config.toml
num_hidden_layers = 12
hidden_size = 512
num_attention_heads = 4
num_key_value_heads = 4
head_dim = 128
intermediate_size = 1344
vocab_size = 37867
hidden_act = "geglu"
norm = "rmsnorm"
norm_place = "pre"
norm_eps = 1e-05
positions = "rope"
rope_theta = 10000.0
rope_fraction = 1.0
qk_norm = false
attn_scale = 0.0884
bias = "none"
tie_word_embeddings = true
parallel_block = false
init = "normal"
init_std_qkv = 0.0355
init_std_o = 0.0
init_std_up = 0.0355
init_std_down = 0.0
optimizer = "adamw"
learning_rate = 0.00122
beta1 = 0.9
beta2 = 0.99
weight_decay = 0.11
lr_head = 0.00754
max_grad_norm = 0.5
warmup_steps = 383
schedule = "wsd"
decay_fraction = 0.693
decay_shape = "linear"
final_lr_fraction = 0.0
batch_tokens = 131072
max_seq_len = 384
doc_mask = true
train_tokens = 1026000000
max_steps = 7828
dataset = "wikipedia_en"
Each number is 128 + 24 x the weight over its row's rms, rounded and kept within 0 to 255. Layers, rows and columns count from 0. Numbers have three digits each. The size before them is the row's rms in percent of the matrix's.

# up: layer 7 MLP up, 1344x512, rms 0.0696, rows 70-136, columns 0-63
# down: layer 7 MLP down (transposed), 1344x512, rms 0.0615, rows 70-136, columns 0-63
# gate: layer 7 MLP gate, 1344x512, rms 0.066, rows 71-136, columns 0-63
up70 100:084134122126153124124113134102081109080144105145139100100082101108142107138079111111147174143100138100173133154183141138125125121109112140127128101078099159104204103126067092130090133121130123
down70 099:144122175199153155090128145143143083132113135115102154142157135130194127126159098120100125137170089172089143157131133122157146115131125138140122107121120116097113144112121117139107168174063122
gate71 104:113113131115170176071115109096118115106097129140136098100118130089148103096162109122180144130113138155129072101112122113090118144091153104086149164120139159112086164168109169102143108138097092
up71 104:181161134132113073150170108129143129134145123112091136110123074110129129110114135080135093116142147104119122135162133118136121138127119152131133123080111160117152098084095114126109148088176084
down71 102:122115129137205161108151151114132107136120137174146107098114178099149103113144137155131154144094120181110144085111121131120139161102153130163130137167162112116113149169116166112185078138137092
gate72 101:145129147149126125132093142136128142130139135155127128104129097072097170133094136117107155120092100138144170070121136123097127124139138137172123167148134135142122135119102111115207122132130163
up72 099:120125095122169114130138099138112126104103094073126154130107127125154125131143122131100122128116150104148116142137151105126111111107135107104108107142133107147097075133109164119129146098103124
down72 101:127177138125116116157129144073174149094128144139144153158135174137101151135144106103141121150122112144120096144179121107139118161148137106094121103109113143130160105137119107083164137113126123
gate73 104:104134129136104096112145113087137149105129115097153132113149128109163127133102131157122079176137186112186091101114131091088117151103123140141114171112145061130135122125091163104086129171139116
up73 107:084076160109122094138135156130151126126109107142159101127109160152174108127083124148159128167159140120137118124130135138145103084146137098119186105141136102151113170113147122159126072106151088
down73 107:140076113133129125119150168098102158136144098136150108081114134110113152119118129130140147143155161125148148123101137134149071155145167124165137149127153134106154113146114115122121130143134146
gate74 098:135140122136184120128129117135146154098113138082124111085116162094135120134148117146118116100144123143125115115124081133089101153135130112145151145163125121118115162119118103088136127141159104
up74 091:134106149109135086145112196136130094123108166147113137097136097201149132099098145110087123134156121090097130127095141133099130134129080168070119139161136181131147119116139127168123161093108140
down74 093:103142097133149129122151057061101129157171119133125119119161165078135119174143129167146112109114159150151121102132101103128108133151117090170120123135111123122106132161123118053137116115145100
gate75 094:159092147134149124089128103159148078147097104116118145138131145148159135152097156126093096137107173110107157143120138142182197128134100096110129103142132162099095115158134156181104150117128132
up75 087:159101125139171164126121111114139106101142110145148098132141133119101154151143168121154123164112122154146131130149154146126114122136132115150074148107149152151133150134142145118134137108067118
down75 092:118140143138104111170188120147115183126161120160156146126106140090133117125148145145139120112133135150162142140125104111134173130136179144169149137128092087141137129086113099165089095161153159
gate76 097:138117111105100140149126125130119132156116103143127089151127126063147123105173097182151144095108145144126163098120136152137101126131108103147130131106151149085133149091164140079159153120159139
up76 095:182108119087157090114152137107136155126115178103136140116145136132113128135080132115099135083151148123134069132128129078104133143101134134146105111141105101135094107117104113118095106143155156
down76 095:182151105142116142105133100111137098058146138113092130081118131171127097117143168141094179130104107117125165175134109189135119157112107127114121118115179131141130110129108097128121132115086099
gate77 098:111167111076105171112127107103099132101161136158122153156142126135104134119105147118144129187140062139142122160093149134119106144147156140090125147083145150158120107146117144120120085157128120
up77 102:138116125127074079085120157152132122130150139141115148119153171134120165120124151158123144147151087170116135130108125113160103146153129159124131127082110137130126112171125131105091114165143132
down77 097:104181142134118126078123119151118147123089137128091161145137093140101099078155087133084135130171147150127151143137159107130110115113138102126104159144085094095142110158104133114113162102123079
gate78 094:118108137118127140170151114118093123097104130103123160114147137153148114128108109131172134127098148127157136135097135100138137133092140126131128145097155106113129171108121136150120136086121105
up78 097:151149127096133145152104136138127151118123132120089123109138132136165141131106103149167167147140131117179148149069138110125128125140106110117112148096131105129097093095133143119150151118166104
down78 094:101167132141131147124147148150107084143130125121078096116137140110133138150154118149156098107156093139143146128089114090155118078136121124155152120129102176069123108122131148099140122094154169
gate79 100:132110091134128137106067133104143099132120130130116105123114127117116150151129131155143161166145131150131115096122113095052114150122119143142114114118157101145085139151156162130138111141128138
up79 101:151133142164118127135159132133128114157119137125139091100125150112137106126109093130140087165108151095115128069135140145138121139138156094141140067122126177123141142115085135123113109151144105
down79 101:136133145112118139124154129086137130126121118110128155130098114176121149199141150129170132113136104121114117136146124171125092099067172109128128139112119142115150118150142138097119166146112155
gate80 098:101104155161128146111101204129111126077113155192166098128126161104143112124120097156112126158135140136133131109132152087142125129144135143108130096126134122189129135129116122147127068086152112
up80 107:095154127141165137120164176158151133122077132156154161120151154127136095093140119114131099126130146122106146131053138091104156107160118112093111113148153134131133122138122136147127089130106132
down80 103:101138117129129145118115081160111099143109151105114114095150107147115130177113143122104088150131125146106153138151081136142175115129101153145099128147133108104158096116107124135139145137182144
gate81 106:152111169102098103145086176086074175129112137110150106166094120155087103151108153128110148135128120097127137118132147101105102085149152144084170126113160097109152127123110157117119093149098098
up81 115:140120092130123143132149127131101174109156176144155131128127155142091127133108146090117103107112140144176127126103153146103080108127140110119133126118121104128089148115111199090141100119106146
down81 108:138128105140103118160107160136123178122068149107161120120130149157104152153115099114144099101112153126111121108123157103176121140120131114108162130140139095118125132147132130147144142115158114
gate82 094:118124119134103121105098159128128102137115137128097127131153130153099105158144133142059111137137130131108119107150137142135103089123097134125112153089134078142160089118111151134126102058086126
up82 095:113129145147159079145110141103167119106117132160109106154113169104158129084141153130105178139143110204123165106118121162109138156127138102134148115169124129126116099149144122114092138116114121
down82 096:142100138108148094125144108189134108147109112126125128148133109144140115156106102114115120143105133161121106140135135083158118131099138140141148118103107111129156165126055155149112144121097078
gate83 097:140154108157084100134079137165145131092108144105122107163141116135119124140062113118115101158102084143082121113107118099057078108150157116135135138139153118110133103125109137133106124175117137
up83 091:138131148131120135143098099149168116107110128132107119097158168157131101110128130101129107133109132148130123108079102076116150089119135162148123116152130149135153093112147099161130086151125146
down83 093:127155164125132139117137116255105111139142096156069137123082130132168137136175165138138130121108121142170110123146142150127106124128109116151135139145131079135109166152143140134138149147150142
gate84 091:132121155086127122136112138137100085180135101123140108100105131127099097134128084133139116151112133136155127112170122141122115131125087152124107136112153166089099100125145165143086139139094139
up84 087:125120129136095119094101138148124122143131125111119113135139112090094104121140133191131153084158118148106159169150129150139130156129086114093133115181158121126102112160138126113109120114154148
down84 091:132104166161121151179159147127124131124125141133136148158118132124147128120130136044117123128105129109113107153118132130101148078107133117137110133118105101111147123119155180142124119107154100
gate85 093:128140155160137123135150155139132124152105165145132133112138141147161124126121121115115138104136160076140155139159123081151144129121101123126163140120146140123166135142155120121122131160178117
up85 089:181098097119154153166158092110161105148125167098151118171147172117119154108117165108141115118132121116179132130136121103129116140161140087177092093116134136131163152127155110070121125135138102
down85 092:090136160122124122110087135153124153092128125139143118104142126126133133109123166133148157118152099124122134081101156130115104076125109124119147116138139105150083151133150121158142102144144170
gate86 098:132132146111121131128106107102111107094112121123161093111143085139144127150147123100124115068152094137150128118148135158156151120122148113155116137148106118129137191157134170121151141173082102
up86 098:143155112118139133140117147144144149117107126114116132156115124115129114132115106153119131148138127138150134109105136135127108133105138144135137078188097155152115130174128161115072114130131127
down86 096:119127130107143128114082070077122136126148117131129138148150146146141107128123107139147115105138111141091142129141125113129121140130149121127124156110132148146140146104173101110131115113090171
gate87 103:097119114098113157142141180103096133125111154112134136149118128157126142144115106136125165139109139152180101095127096134079152136126168134122138145139079100098116144151161175084138155094154121
up87 103:144152135155117113112154131128119128127084114122143146168131111117088124162131123135109161092095112138115116101073132157150136117126135088165113129147127125121168137118110121109079123139107108
down87 104:114100154128126169151093104202107107129205059107061103093130133114119070141105092165130123136108151096128180140139149107107160143154132131111152124123136134131104095067143178148165110115068135
gate88 101:131163134110139141137134164127101164168151139132155182110108076138143127124116126106131118139131136153168140163130140124164087135161135095136115144120143107073164103166121154126156145128164128
up88 104:129110099106112150119091103075124157111078143122128115141170144135127127148147136085073138152126138165166195121120143141100132101156119156125148112127134137133139148111083109123085133162109130
down88 102:114144184087148148094145147156119114126147127106131140114094114094125119166174113131101092141153130115124136175124117108103103159086099107146096154109106094110131149154129152120106161132107154
gate89 100:142179127103117153135133137135124139104146101181134101139126141136127117146114136121121101155133108141147104119149152111072126130164144142138147126091116150141106146162117106162153121165118154
up89 101:143128055156089108149139090121126131128120105141085110149161116184153116130114106106131137174154116121146105123130126163099129143157126152133177124134150100091106111151119121145141136157091114
down89 097:116136119151120135122126123179117164096131153140098118116126082081122112161119066108155195153126166137140120129149110101134148118093111111131130071138113132126113128130125126124103112083119117
gate90 105:105139123106170121119148096085103145116117099145157118142121131138114157151123118158095072131131145117113114121142148072117153153113136134075136171136126116144117165132122080086134122123110182
up90 101:147202115103140105124167121114145145142132132097111176116126140159099157096135121150126126169114113088155119115161105092186153162089143143117169124121127072155136131117137128110134087136137136
down90 103:103151118144128148162098101186153125181133150112110149098138096154133163126125109152166121127110143095114125095172197126137123121110176089116101102130105118119166085118165093155108158154136103
gate91 096:095117149116101159129113093116126128134147110185169104123135146133088119123157128152091121135144152122124103106107096144142097116126153133135099123120130119130119103117119128117131104117084107
up91 091:190143127169122123104108145116130118116144154151097128110135140131103161112129148119154130130130145142112130137137126068148165139138121104134131137089159159098149100149126137126094126166093153
down91 094:136101145136151094112109145133130124107152114155123156141125127143118119133120117134108118184105134168176177145139159170138136072131124127142128107162134144090141114144151082145163124129092109
gate92 103:137123150165109174098123153094166087172125092123134129167066157109118136162167171138099112157142097166147123124130105085143178117126105119137205096083114112156141122149107145200123099142125149
up92 105:153114092108119207144142154138122126113149138115135164140164131149148140137132128158097151124187122140189122179112153120122128122155157136142123105166167077129071117131157143103120117088125148
down92 104:125101125109135062105132097193151130120139148133143112112139101145085136079098154136107132120099151128097128103150099158131117115120119137148090149143101115119124112117154121105109126096132098
gate93 102:180129127156140125134127131124163118136107133105202150095156083114129092101147158147117130126145092138139113101164136120111134141125113125136135109181079144104125145137097126108164149115144150
up93 105:124070153128157104111143113162102149134117061096161161108153119108129163165158123097145139129098142118128143092109186126159106110104159117186082152164086143140119133126146132103151099145144153
down93 105:124140120085131132149139087126127111162093123127110132135062114174088123127133128111151116133135112149141113094102149171131134126122080128120062172118112145130112129141124095126118131165144128
gate94 102:129131113122128117149115140114122155114099158088143120145126117111127135161139105115118072156139134102129116155101110130139125100123129125128112124063096160148129117115139127167075127103117135
up94 101:131170099093153135168088159127157092129133137130163124105101154133081108067121105088132137108138094105113090144149112127126126102171106130164143130142141142161100131123091119133123107108116119
down94 101:131067136098152111143130163141104119141087156137145129168111110129154142137145126145148114138141095126144079142118157163102150101141111122123117142123136170102178166120124133153084149120135102
gate95 096:138154111106106159131168117063093132106098107131144102171137156133129122146140160148092151130116089101146122147124107115164127122138118150140084082116131170107160151180120123165124108108088138
up95 102:111111149158155140142146141181145095144110158124141108151157137148160122150135095087165101133132146153164134147127151128073144128094121122139146128168111136145101104146197118104127141140121109
down95 098:157157130103108131146116123000085132084108126119161101150101110071081137145149130153094138153121110096143098114144152152134138118159107128143121150108151122148146151159113138088126146115136125
gate96 102:101135135096107116119123144131148130070128133126124132178115114117093129114142159141096094105132128119124123133141105121148141165174096118142124120132172135123130115139185100131096127133124119
up96 104:177121131162116132132158146124111085108151075123153187155137170144108129105112138142119142121168154113158116099119155077107154120139150087123112162112086120146088154173103121143141140149113124
down96 103:132130131144183117133131097123151132143123101130141125104177133148153109115113130102117129137103117105123150149110105118116096112156104128138092157136169150158127144133155174130119093154148152
gate97 098:095119166138122138108138141150115143166135129129137153111156125156126135130119098123148121182153098149129085100111102171136154119136124165123112073076110119107083126138146145138128139150107084
up97 093:147153144127102158107125110148112117148104114138123175106172096156129135143113103142122104154150144070113066144143112123164159164127101163142121146124160119162150098118077112134064121093124143
down97 095:125107104156158146184165108216153126184179148094121126131117111118138133142121147129075151122124103135114131126145131146116107132134150093119131087125139103123138138134155147086124117126170139
gate98 102:163162144085151126113102117110135118140150163130110132072115134097139129138105118110133132172150129129121118117115071117081114150128116131165160068124115127099099147127104070092095121074115152
up98 101:142103107093107156123120131122140121132124161136084120162094114139122087128115142108114118143114148106105108125130152086100134175147133153114176129134085145111135166180125144167147193160144106
down98 101:090115121111138112172115119167174173133135112123069103150067161149181108091148093122108123166125131107129121088138145125092130141132172164163139141116110145115105119148111088159104125062102124
gate99 097:117159097109161105128118149107114145106141122137128160098142138168132139087152119127144156174096123114130133084124134119189138154074136119158114146114128121100154135084120097159143089164119148
up99 094:135114123131146107145111097150122103083102114162097143120100121110136167075182154104202110132162121097115131108143118134143138122100107148111112141085122133127164108096105167100167114152133113
down99 096:122127135116125157077123115152127122177127074116151148146168126149112122130141123162101156102110135120147113127113140122121118115137086157140135115133135105146112182158125101125127172145124099
gate100 093:147143145138099147137080124127140157090083137115144117159060147134137076146111137111128112125129116106133127159190109111106151110156111114138152092113141141137100139116108132113103105144121156
up100 093:115147143155142157097078123151169084128112115134111116125123142162147096128130136118143087135114115158151159136138117096099177126145146112101139112128126127129099110158126127088100127161150156
down100 094:136102114137148133102141091198133121117130116153081132104182108134142122110126123153103087113168142128146113143156108156121131111181127124126134124174120127133128113193153115094132136138139127
gate101 099:135124144084148122089071133111133122102113136120121101120113161103083150130142133104129115166112131120123146118169141155107117151083150104076129135119117124143132093122145139141135120187067131
up101 097:133078129108083091144166131129138136120144137104143102139113134139118131099148111150140133071152138137129118084123161117114087124136138129180141101165131120115147182150097094106147122128127114
down101 099:113118134123128147120111091126122151102114106160072146154111119118126130146115160113145158163126122122110159118096113153142140132123127118107145129105135106139121060110127122153110100150090153
gate102 100:176154130134144161130096081108097104124101099123157103162149132126124144126131118106128157108122130141116128132092124140102137115150121117166141107140089090129134116138158070093134109080132166
up102 100:141125100128106122166123146132113121167138103138139107107165109126100138126116188075135152108149165110095088152098139128116157104117142130116130159095098139115149143143176133094125059134137112
down102 101:117118161117144120043169108146138173141139141117154136141121139157182128116135139115158147111155138152133186158143118129151088162088090133129148111165116146158116146126175153140098125121116126
gate103 100:092084120127129163149120146120096108148101132064114163146189123154144102138105125115157156119120097104103153144147096162158160150160121152130099126146095096069111127128084152103113123137149161
up103 093:101165176143110123127204145141095110183160139130118128131160102208144141172119149141139102151125142144139131105080093126134112136120126100138131121165139112137149159113099133134120140146108147
down103 097:129096145125185138137114123147130094061149130118121146156079111123135169105105129118133150131174120105178132158200158131143122129113171124130108083123112105099134098116140157104133136100124138
gate104 099:124158110130166141149123119137166141127151129102140112133130155161067097124143123120102167090133118119119135150166098144156153112195121091157107127134111153123134166129120142132101160103124091
up104 095:127132092145130133125158126101144145106131171118189127121096121153130119096142122115115175129117120124151083144136104129108128135105070088175102107148132138083171119147099169121153156115114124
down104 096:140134138101110175105133144173112115119126093126109139128135155107168135160136139120143122133109141096096137100123136119135134134144151123128108165115146142102080086108153115140136119145133119
gate105 097:123142147123111146111163121110154149113147104085114139149135099122124090180114159109142155072083138134123135096125148153131150138148123114168115130113125159102166112129105115140139146088134130
up105 095:145126147103109166110146099084115109152124105133153152187130162120148126126096093113125116128103126125130142088109126129147129138148142126145136115188097167130155165135121128124128115092134126
down105 097:113123135106120143158117146174142104102147106114119121063109112149133144134152148133173128104096116093113105131165099118137157119137161170126108114116141108149108108092141112129096156086090134
gate106 105:100108143152171126144121165103128113087113176156150089126095113107139157160134099108118140156122180177122117144108114100120137126102098106075100111178157111137152098111125104114166114138112107
up106 108:148092132197125112094137133159132141101115108114149094145126095151101143103131099146104113079154169112090085148091084090096137106142134166132132131132103118137109139119152102108088163137131143
down106 108:110121183084118148132146106124138095175120164134133085102127156145090150141108141101108108159140136135098127101152103098166098126148097119160130096143122144112162152107141110110102114123108108
gate107 096:152161126141113138133110094114103167106124138114135130105125121166111131165110070114156153135144134085141108100143121157133148104112114178120107126092162151124167119158108100124117132133127210
up107 099:111140105157155117138096145120114169089134145151143130092123105118128113121126123124111126144157169152141138140109123154103130142144100108143106146162130133134137186127116154144100124113097115
down107 099:130153141124154160118118087100158100160150095126167098173153097184119160153186143147097114115150109095110092168170113100103097084112117134132136088122128123140173113144156103142131137107132117
gate108 105:159133121154113122137108134124111173141059112125154115126147105094166158128122111161120126129131093125135098109068166112101070104104153141148122122130116082098147130144120124109119121121130132
up108 109:132143129134126091151093129129128124122138131148121157145111107128099108121119116147110116174112130103123119146173099126133156125130153137086107125104176120123113125108131169085159132141150141
down108 110:141139083126149104109131092111190147131161128165077129127129151145126121118136182143068098123141117124120118158177143193122139125131141098141128110133102085099138108099122169104132150114118109
gate109 093:116082126137117093094070127131081113061114181153116124131130133140105103116175177133173102149117106140138124109106127153148127140111096116126106126109135151115136126150072096132147105164095116
up109 091:121067135125197178136121139127129093109134103118141122097120116124129116114110116147153150142097145129142099136129171106123110111133114162111145137116147126129086147130105149137104140131081126
down109 093:122113105123134119135127149112123154109126148135077145156154176143125145154119093115155138161129091121158167140123139147127102121118135137106131141117130103144173102064115069066156107119139137
gate110 099:129140144108092134123150106128120101069111124109098102150076102129149131104133125123105073124125164142127131114136157142138114156136137131093074131153104163110129087125128088173109147104090129
up110 096:161168110114159084147117146126131084122102113125148116115160117123135127082119115143115136138121130115082113126195168159121130143162139155106153121172154118086102096123150105157125108129155115
down110 099:109126124139105153115153104137120136122131139137087138121108058133116148120139120139151156110152115139130098104156128092124097086104124111145139119112092138098113191119152152102148146110084156
gate111 101:118110144082160166115132147104146135119135088163139086149137136090150122137123134089110113121159124099103159075134099089107149090134138130171119091106149117130127146094187063131157104120120100
up111 096:111125131120136149173140122111159084133135079090113118142116121091086073136119121140109166085100170055090113126155088170151178157141124093133109167132097163113143103162102130076068160144142111
down111 099:131120125141125133092122155096131139115120130131107150099138125144122156135177147115156115121136117132150124128104126118091113106112152114118153133114136110123113127128142137131204077131147113
gate112 100:159158117133119082128137111136085137116164111148134124137094123113108165140154105122113122141082143085072133118134157160126151093129115139143118103104147149089095126124123094113124153133097133
up112 101:142096178114145122118142139131124144142140144109148147150120156149142140118153148117075142087118141123144113132123128120174098118124115123153131087124125119131116150070106140125107133101124114
down112 102:123114131136168074117157173138119101128072145116074123124155146117145121107107129113125147130167152142141126111110089111140121081100126144083127159115133140159124138139090158113136123090115132
gate113 097:140099174155148129116112123110107153115098124082148110110104170121156132139099159154094099118172095111138116122123145128107152151115119120158129122137163066107155099109120100128125157127114146
up113 094:171113099097119133145087131177144130137170107160165119159117127085133123131141095114108126155121117129099154136118139123158146113119128174116103159091131141118121106116140124099143146083093146
down113 097:126133146097127136161090161134152158154101117114149126134093071118101169165169117153114115132046145108118111099106119130108138120139083142118153107141098123148147108120145154135088141111138125
gate114 098:142158114126134122137115123122131121106114113097167153144150150129102153119151105176113155100184113162131131080121118102088105095149142132183126101142129140127162149172090105084138152133153129
up114 098:135142193145150106143144180151105129098147121062160084151136140109106129140137110146126176095061133158110144074075093114115154106175145114144086136139151077115160158160132148103162114156107149
down114 100:117134112140106174122078073117119126117134121121116152129101127140151155123119139118127079159125128098110135150135163100148124136073135133099104146083152127095105050111175089174076129099118138
gate115 102:118114148107134141106082159107070135139106110138111118096141144132156125127137127157158112167099120129090115096125142103113102126113171094138157157099167109121125118135145132103175120150098129
up115 104:164138122114100141124157102156151158137115071146119126142094121145127110130135137081163120108164124115143132181174104119135140133129098132128143131139107154118094156127134091176068143095157147
down115 098:121081117116151137136118126053104139127109134102131144142148146095160129135113092157185140144108119181104131112095132093130139150118126109130123128127127099132093115134130132158160141171123107
gate116 089:162133105123088123133115125144137099139127103132130135115085127147144079117116092141147125119125123120091180140099174140162118149143154114101123152154134142108149108145163183123153121101092143
up116 085:111112105165128137164129142131174148119125144143085112086105132139146130133127093136098080151148091110139164119157147111110101165127114121126099175079121102130118087119161131109131136147133122
down116 087:131167146128095091102116123115133148141131164102139118110118117135104127103141111153160144110083185075139115142144104142089158133132117140109149119110139160142173105145072096154162132168099108
gate117 103:067110121106106089080146146135132148074106123123111120140110134105071123094121136136149148140124158152117154131100147118090097111152128096086118152128114093135142144140058143128136153121112171
up117 099:110127113149150117135129152134128153131159124135126124121110129111160122154147095133093121078128097107138114107146098101134152108088138153131129121131115128118095132124118145098093150109137069
down117 100:143157187136121132114132129126125104124097141120119127136139117149136109148132126173150102143169171153137158119112160144141121126109156137115099082154094134153132140144138088168106082100119157
gate118 098:140132133089102145131111127116114117127164118137168131126104117160113115088126132126118126160101168147122133104099160103106085095118127101172161108138133120119148164147135117133141150133139128
up118 104:118164085119114129138153078144126142128148110153139123125109137150124138097134111160115092144137208136101127099115183097112133142122118103173134116095104139138173165142168127134095111093117096
down118 101:135095117136113131124139107179109125131137111127115111155136139123153111131118109127113148101136121139135103140111120126111113092134149122108127121128102142088120123106152107148092126130129098
gate119 095:144146097115102087113125117127140138091146095165141118101127110116135135147141167113128094171135113123160117080142165093122088149077114113138132216093167107111117114101174140100106126145107144
up119 090:140121191136129149157120119167114145166129177084139186110120137110136132133151153102117107104151138099157149135120121121109174138141159110180144080094153097139167149117141151132160164136167138
down119 092:125182144121104124156148124109155148122117118146156162127131182108106109123120127123187140117097096171094123155132134123134101116147124144125126167128134168119153104106111097124146113143121126
gate120 101:147131148095077121129108121137032162120108130121137128146141105149163102129134116116114098167077120071103126124155087108102151116139127100190093099153131106110130161134127097140193139173139093
up120 107:143148174087124126123156120137071209113146127177159122139136097175136116138115150114131152129133108127165142133151088135116121121126111133186128094111143101121153113113118099112153128108111164
down120 103:196090105144155137101148106196139136140163123119159163119144093135132113113086106142156144111109137175124107132146120145170086133131097155146134140117126165130134129178123130133134112105122083
gate121 102:162095131108128140115140070089115165132117078142126140158138158130171116125169162111164136088117105144135156072118102090138140176110152106128108110104098128142111096143167094131121138107109151
up121 097:137102102108080127136134115115094105149144100132121098097166137114114139145113117148134124130124119091137134130134149139163133132145118164109118154133167117131108109151128104128125112133124131
down121 099:099137159108133148082124132093135163124172171100141128142128121098172130105162146138134122116142129130131108120130120090110142137150098092085126071134147128129136129079160097156151124100124169
gate122 101:116102150142125110122140193140120106105149092083136127156106137118111082128138130117100134154121151138175152129122089150119154076085154127174136107104148122149129103079177119129126084084114119
up122 096:142166166137086135090116106139142129169130168179111108095138158106133122137130147126092145103099146126143165116094146141119086180116190117142112131141155105113135128139098108113166084135089138
down122 099:166133121126114174141116119088124125165123106145098189158113147131115144145112108140123119122110115107121084125122149154149117141111118145148096145095128133084125136153124125109149113179135133
gate123 097:106105130136113109101114112139134150133114111145109130119079154128113115127115152096118107076117172096164121133136093098129107130153137077123138118093139140171119081121151131128112135167105125
up123 098:111119122124129133122094110133117109121167071137107143096110118092092123152097113139104190120115140140110105145110158131142091161111132102126152150140093150150113126135100155127096160126155099
down123 095:109139109141137081115128116129155177095102147139149146160126118118136135061156155103161125175105081108141201127138112121141147130125095094113086118134106132121105123110127139124147097125136157
gate124 089:139186121131142082150097201155116128072136136136112132086148075129118103122122118136117122139125106068108128163114100168109104114146125094077079163133157115134118112125119122140176103127105161
up124 090:127164142130112113093148142113135079135124116133165109115086129066171113112138157138108144194126166122151106134121166110130105105142127106116152155131140073126097129111127123115085127122142175
down124 089:105112107121172127170125149103139107071084151145105135142176113151117151142142108130107128093103118111088169137133096173129137109128109086115066132097120111141134152153129105150181129118178126
gate125 100:160138136118154122094125112085124143151124136139131160141118137091129124125140131148140089119116136140148117078087134153116129130067102105120151162098149100133094161098141118117165130130121164
up125 098:125165132080121151110109150132147126154130138129107131118193151108145136142108104145158130150137150157109099116131153158145085131129148120116091141083125174109130115176167166082112156127107126
down125 103:121141094129159147145161106079130123127126096123156078094121103169103113133104103115101132084114175113151082126143118160115140126125123104137100129163153179148125211101088137131150134124117133
gate126 100:181156165124148126119157133104137144134054161122154110106118103121133106100158149109102175119094128108138144140081117111110107139173127137155161102078147110099165132105102133132172112116101112
up126 100:173165108159105097167155110130136129120099143109179132116130100146114124123150129093124120131164102100118128154095113114127110128164121163169161120129155110147125161118085121169108131123152124
down126 100:112139093119144141164111098114099151102113130094131093084146095135132081128138136122107166117138154153160089083167117169126165143142132148129077126132144189134132134161101103161131130133127132
gate127 104:151122157160111146131149133143159132110135136140131129119129138115114110123126114138123113131108134113100094114141113139116154098133145153144147105128162171172128150126106118172138109085117165
up127 107:144096153147136159141111173110119119168143151125132126156112122091119115116088130152114121101107160148149082136137101127094110139128123159163179136117110128131117140158129149085092125125123089
down127 105:120112103162142129060136149064158107141104174129157153131142146112119124107118112080098141081171116109127095135148132116143084146142120138117094137157137143112137131124136158117084160105144100
gate128 097:142114146152094112124158141134147113151107066135123165170142118162121119108150131149127177189122103161120138152082109077122132149073100107140119127103152134136085142124115147104099163092156135
up128 093:096106142115148114114158164123129106117071190125110095148132176110110169129126157110118133140109124082184139132115124183145103096102151109092111163161137111147119117091126118134139154145118104
down128 096:111196101126094084158095114066140123150142125154152073156195124151100159152105101106208117112140144100116121169136116116123128111159109132173133114097149146121136122148153119108083105138138169
gate129 093:142113155097087108161129139120085167130150145107158108126145154102116097136152068149122132132112172147081108123100083075151163103103143141152123121125158133135108117137083147102148124105137129
up129 091:178128124137112124154141112150114114105129139126124137120154118107105105112134093150109182135157140126123117088098079116133177125147129144150104115102140110137138134173095136122140136133117146
down129 089:115142115122156112094155062167150110117100118101138121140128105115132180133127160123121091123116095122141130170133157184129113146142129105102113151120133147096161097086125135157146148178093129
gate130 098:178109137129124145109119137153138106127096130079137127119117134108120056111171169087133135166140149113088141124123109111126130109105120144110104106156144141101102086104113132112105149131102123
up130 093:131113147151153110100111109095106120152144126133108133090161150080136103173079117160112144108110136168114093134129113130125142126147116140137147117140101149112121123115127112148133111097119107
down130 096:125149113137108126144124150107140120121148133158105130152135118154086152123135130115180092136086105122116133117158149121119110097137138084122103135108142105122186132138160145184154108147150122
gate131 109:132150138107094093147125118131088146075129153115146111159116139147143127107108142126126128155124144164128125128123119113093114112122125087145112119106156111148125170149140103131144120123163180
up131 112:144148133150082149128130132131183098143141111099123143121101112158120154108154101158118151112146128101142140132158208172149148121136168190125152105101119116123157145129109165140159138111152120
down131 108:127130143163095138138140133091101124119146097103137107149146137167149165109111122144117093105126140177103153127112118116134117148111125135117156158166101142128164138100105143117119091123112162
gate132 102:129107135123129177138107110108172167103116107179143115118129087138179119120151148097073146100142133148144130057127121149138142104153124145076144170195134130116125143117069116115134130105143122
up132 099:094126141094146162124111173135149132118068141130097140113129108114111130149110093083169154097133142141113132156122170144110111114115149170126168190137135143181143098134163120119134137074146111
down132 099:124113083156127080151117089152123091109130101098141145159092165110130082117136088144111133136077122118128104105112107086135163117120112115174124107146080130088083120163093133104127127112100082
gate133 100:143153150093098163158180153110093141140091131160140137140126109157128119078129137121145155191136136077120130124120127104110120120147131091114155149093112127152131086133149113112163108069079157
up133 103:131151128123144113120150119127130160146142124123098128123162127177163077104139159098078147155101114116130128106075143146120122146137106121136122141075139123134106081158115133119119110146133150
down133 101:130095129136123131141144141170094115092147168090160164110153142124138098155113142121125145125120182118101140127155109114104137108098158127132139133189107122073141113134122122094070101164149145
gate134 107:132134097136147104138109139097083112109097146106123127128110100132112132145164098113133127145156128135098129112133124113103113089113137112151155124147127148142098132118137115152114150165111182
up134 106:152122144089122131153152103124085136135163087140128090136100132133152091159075115129094119126126166101154156137143138140128128121171153147159108102127123123116115156138095163146115139070113111
down134 107:078136149112143148152117186073123145107152160158109115100112100122143167117117094114128146123154160128128147150124121148107153088140143128124129148105131147154142122164130129147127117108111180
gate135 098:156126102090105099111098126107084110098164113162123160117123124128106153111148138150105143147130140110114126108124193113124088144137147142105130142130129116119094128175110120100139106107107167
up135 100:123146118091091099142113126144120146095120128127125129134157118121093132159151130100130130122147078130155131139134062092099107092129104141111123140141140132152145112093089130111122111132124145
down135 102:132107132125124102139114131153130122111135157114156126106140138117094143126136135104099152105126111130073147103114133131079110052147133124131154138117127116117074119158106145153156116139126148
gate136 097:168150099115098119113126097115133134135113153108140106153153138164125096126125121109160181140175130134105118085157129150152146151136131130137146163104139128106095081115153166139112122134102113
up136 097:123135105108162117094099146112128132099133127126112150156108119096122134104130107117099173094099129118186107130101110094168120112114116101084107128110161122122176156082158179124124126127147109
down136 100:111110134129120132143135081104158115128118103120050148133122174126084110150149123135135101166089126143153105135130142141132128180107099162106138134168106134135117155109169118142069096141168148